{"num_key_value_heads": 1, "hidden_act": "gelu", "positions": "alibi", "init_std_down": 0.00662, "optimizer": "ademamix", "beta1": 0.9, "lr_head": 0.0059, "max_grad_norm": 0.5, "final_lr_fraction": 0.0, "doc_mask": true}
Each number is 128 + 24 x the weight over the matrix's rms, rounded and kept within 0 to 255. Layers, rows and columns count from 0. Numbers have three digits each.

# layer 5 attention query, 320x224, rms 0.0587, rows 22-23,54-55,86-87,118-119,150-151,182-183,213-215,245-247,277-279,309-310, columns 112-223
153123123115110093092125110100137157118107089129175137155108136119157148135115147090121148156120108102137193138132111136104147150120114111137142134132094119150124129174148126122084132124102112135144109099140143111126160140116132131150131113138118103122138143166121122139107120138157186115136140094116117160104127133123140139162126119130
139115139142117113142115123124138109148128130120090144147131124151144110135124135142108118120124129110131091123112127125115133121153148157101129117126134133130143127112122092099150101102109119145152111149115094138131137143162150129130151148114125141120133126130145168115138134157116128118111117132177130149124115110149141130108137123121
094166138128125117078129143136130152112126096122152136105069119185118133137098096094117155161092126088118114108131129161096106134158132125128140127109133137095133172152156102112131148134087136142091133147109137080133138140153147117078141152115111165102115100101126091090140179138152094135113094144192132150172114097125131105171169151175
096135116124097139163170128148159102148129107144129166121140149169091120104128169150114144143113189102105151148155119121116121143148128113109116147105118129133127129156149174131144138122123115122111140108109135149134174110141136114106085107110139117108140149153153137131115140152149115127116170126135156151129132151073075103116115111136
125138118162148106112103150134115115146142140108136130125127120116146102133112145088114151144104126100164143148139111147106116150134122133160158138122125139105118139171116120130089133121113143132132112140119125128127119120138154156125132149143147148094154104126126136128160147131122125147104120149116122135153128143148124131113118103125
110124114101123159127125142131148122118134110125141099136130135124145110131102121143116129150118151112117142123142132130119122130119106123133118164105121129109137129106101124130171105137131149157150126129133132098135155141134145111131140137115124111128120117165131115122130136107127103121138154111167121145144147125129114114130140126142
100144133110147146136119122095156130152133147127140128147080124165155134122123118140121177142095107143106162162153105142083144139129129125162094159129121105101129100143146094135083142149118115183102175119128090161139163145146098116151116117148136149128124087104131090125124124149116165104162117140121079121116127116104126092145142113141
140121091109133122134105109116150151155105132143139168149162117145077130084168123127152147153112149107123176130127110131085115104117108127130150146112039141138142134143123161163138115133125129122115096109154113126129113106164122112144129110122118161142116159100104110145150132117134155126173138142159123139121108144150127106135109135157
121092138123149109138082155114154135119110118116166105160103123131181112135090111114156168151162079128125183157152109137112113117126139110119124117127151112130143155141134129144114142125116096123093115122114159146152145133108111117145138129141153103114148117105127157151148159148123122117112100131144126141113127138130146139106132091112
141107103140111160131148112131145175101088129145117113127122131168122131144110107111110121133105176112072114136160115102089178105108129149106110138115161121137105141135108117120123148152129152120166090140112137137118078108159126113119164161142149129111117154140128127148181129130104147114108114136127117103148123148107173135150141126116
132160127145160114121105144104115085097114124091144111099125130141138142140127133121136158130083128126137123129195127163133173138103122141141099166173110117117101180140128106108115118116131120087126127130126119163148123127108170121120126120114099126131159117095126127155097170171125116141130119140126118159105111116137126129128154094100
082114139077121127097148137115114210124086106117160162108150154128121109116157112141120115075115125181129139144099139120108144141114122142120145102112172152140133094093133188176139112112112103119158134156136111100141147161120117127156125132120120118129101129106108114152107092084137168122168126159147115127127114146120108117138128093135
139130143099109099138140156156126126150090149162124182136110115095134102084146159152099163114138150122143106083128128102124134171099128139148124165081189140128123129167130134143143103151175113138083123141149165117086169096126156147126102131135127106135124150123135104132120100144081137154143119097153107115183138131123123132117106154127
123117138178112117131095140122133114148109121138136143105106156147139109122131130129110151155118125134068152136156122145165153164100133077089199149117151121145140140093143104102126100137102123149132119087144121148118126142100113077125122157175110122145146117098155082094129129156128140120135150116091085144100135088105121112144142126112
135135130099140128139147115115109175128143120149128117140162125111096129130132081107119109126094154134112122139094174119063112106115124171095126135111154147111136154090141135121117108123178154098097165132152111099150131149126135128123141138086115088100116120134087128124129112104122147130127125197117127128085157159150159149130149144125
128128185097140145072184135114115134155118121161076172123132091100155121105102118124155139187119166097148157109101089132121112118129119085128144102107089146118103145127094118103142195138133112163156131110159141136129116127096133108131121123114173121118123182090098135145120102140111135142100128151125133115135113161101136105147148135122
122116106112119121125094147133122091130167174140151108102086138139109131114144109150111154128121116152070141154157165110146147167093126172121143135116126147156127136128151105126117097148102109119112122138141104144129170111124134100145148115137114137149138115112136093125136142141154135130142119111124119138105109130115132145122105121105
125128147123140136115173129116157123125113103105157136125142122114108125124116099147115116149127118117118140113119130127123119137127134112110136130104108158120119131139076145174132142148119130123115149177141121114099126134119112155123133137124112127122089137133118139107127128115128122176139115157126120085146133142123104132119118087133
122055172159132131132184159089119139124123107197164172120093120146113101117100135066115127083140128112117178141147131128151156133142168125120151080148196127067124101201161093110120148177136095150108128098136163120135123123143179141150134132179135115139110124086107109087115102132173153197116163113157114165116155140120113134198145120068
149139085139143129094129130130140135130154128155162148114078143117091142105125098129094113176117134117104166178163130114170146165106136127121163175094140073161129159135119079102137096123133091114106132137162131172105097089123164111138088168150113136165186124114096051114147137153150083153119159134093104119151187075091110114133053132084
145154135133164164115122107129119189088107092196137127110171098090142075099151122186152121123084134163091164132109070117101087118126104117116114112109185173116124128148084110099099158131125176133160158117123153166121085153148145061155160073105137082070064121143091126112122124108116097131139143147135157106082118165152203098109163113099
100054255123157112122227170079102163158150078204137162135101087129125091151055116071120104040112159117159168129149177091129108112175157081152095085122140137106101071155111140110143147179144084205146100041144167115135118071151171150199157141174159110086075157092140120161151143112195126207150152099112103139152135164121116072184139136100
124133108175131110130111181159125145077179142130147167133043137114083118087142059150114148194124129128104197161186166131198138156099112143078187137143129078143135121207102108118114095145118096157097135100117132177138144127090182094167100132148091134146161106118116074093156134187153075183075167102056091136074115107082142100138079151088
# layer 5 attention key, 32x224, rms 0.0565, rows 21-22, columns 112-223
119147153108129135140149102128140125123119065144095119166075102161099136090139161122076114132129117105156130146101119136103138127182147098091148163115143145121131135134130098151126127122138105165100127137109106115110118128182116119156155182153134115101113121156109125104137126100162136108110112147174109124175141125127118082110098122113
158142153087117095132114108124093127123103113101135113131103108146142114132152138127158142119148096129081132128162180119156142121074104111130142146100128091113115131177127116164125097157123131144121135127178138094114169126134116119132100086168074138133149134098164131093117172144134138127137116090121115145121087135093158131188154103116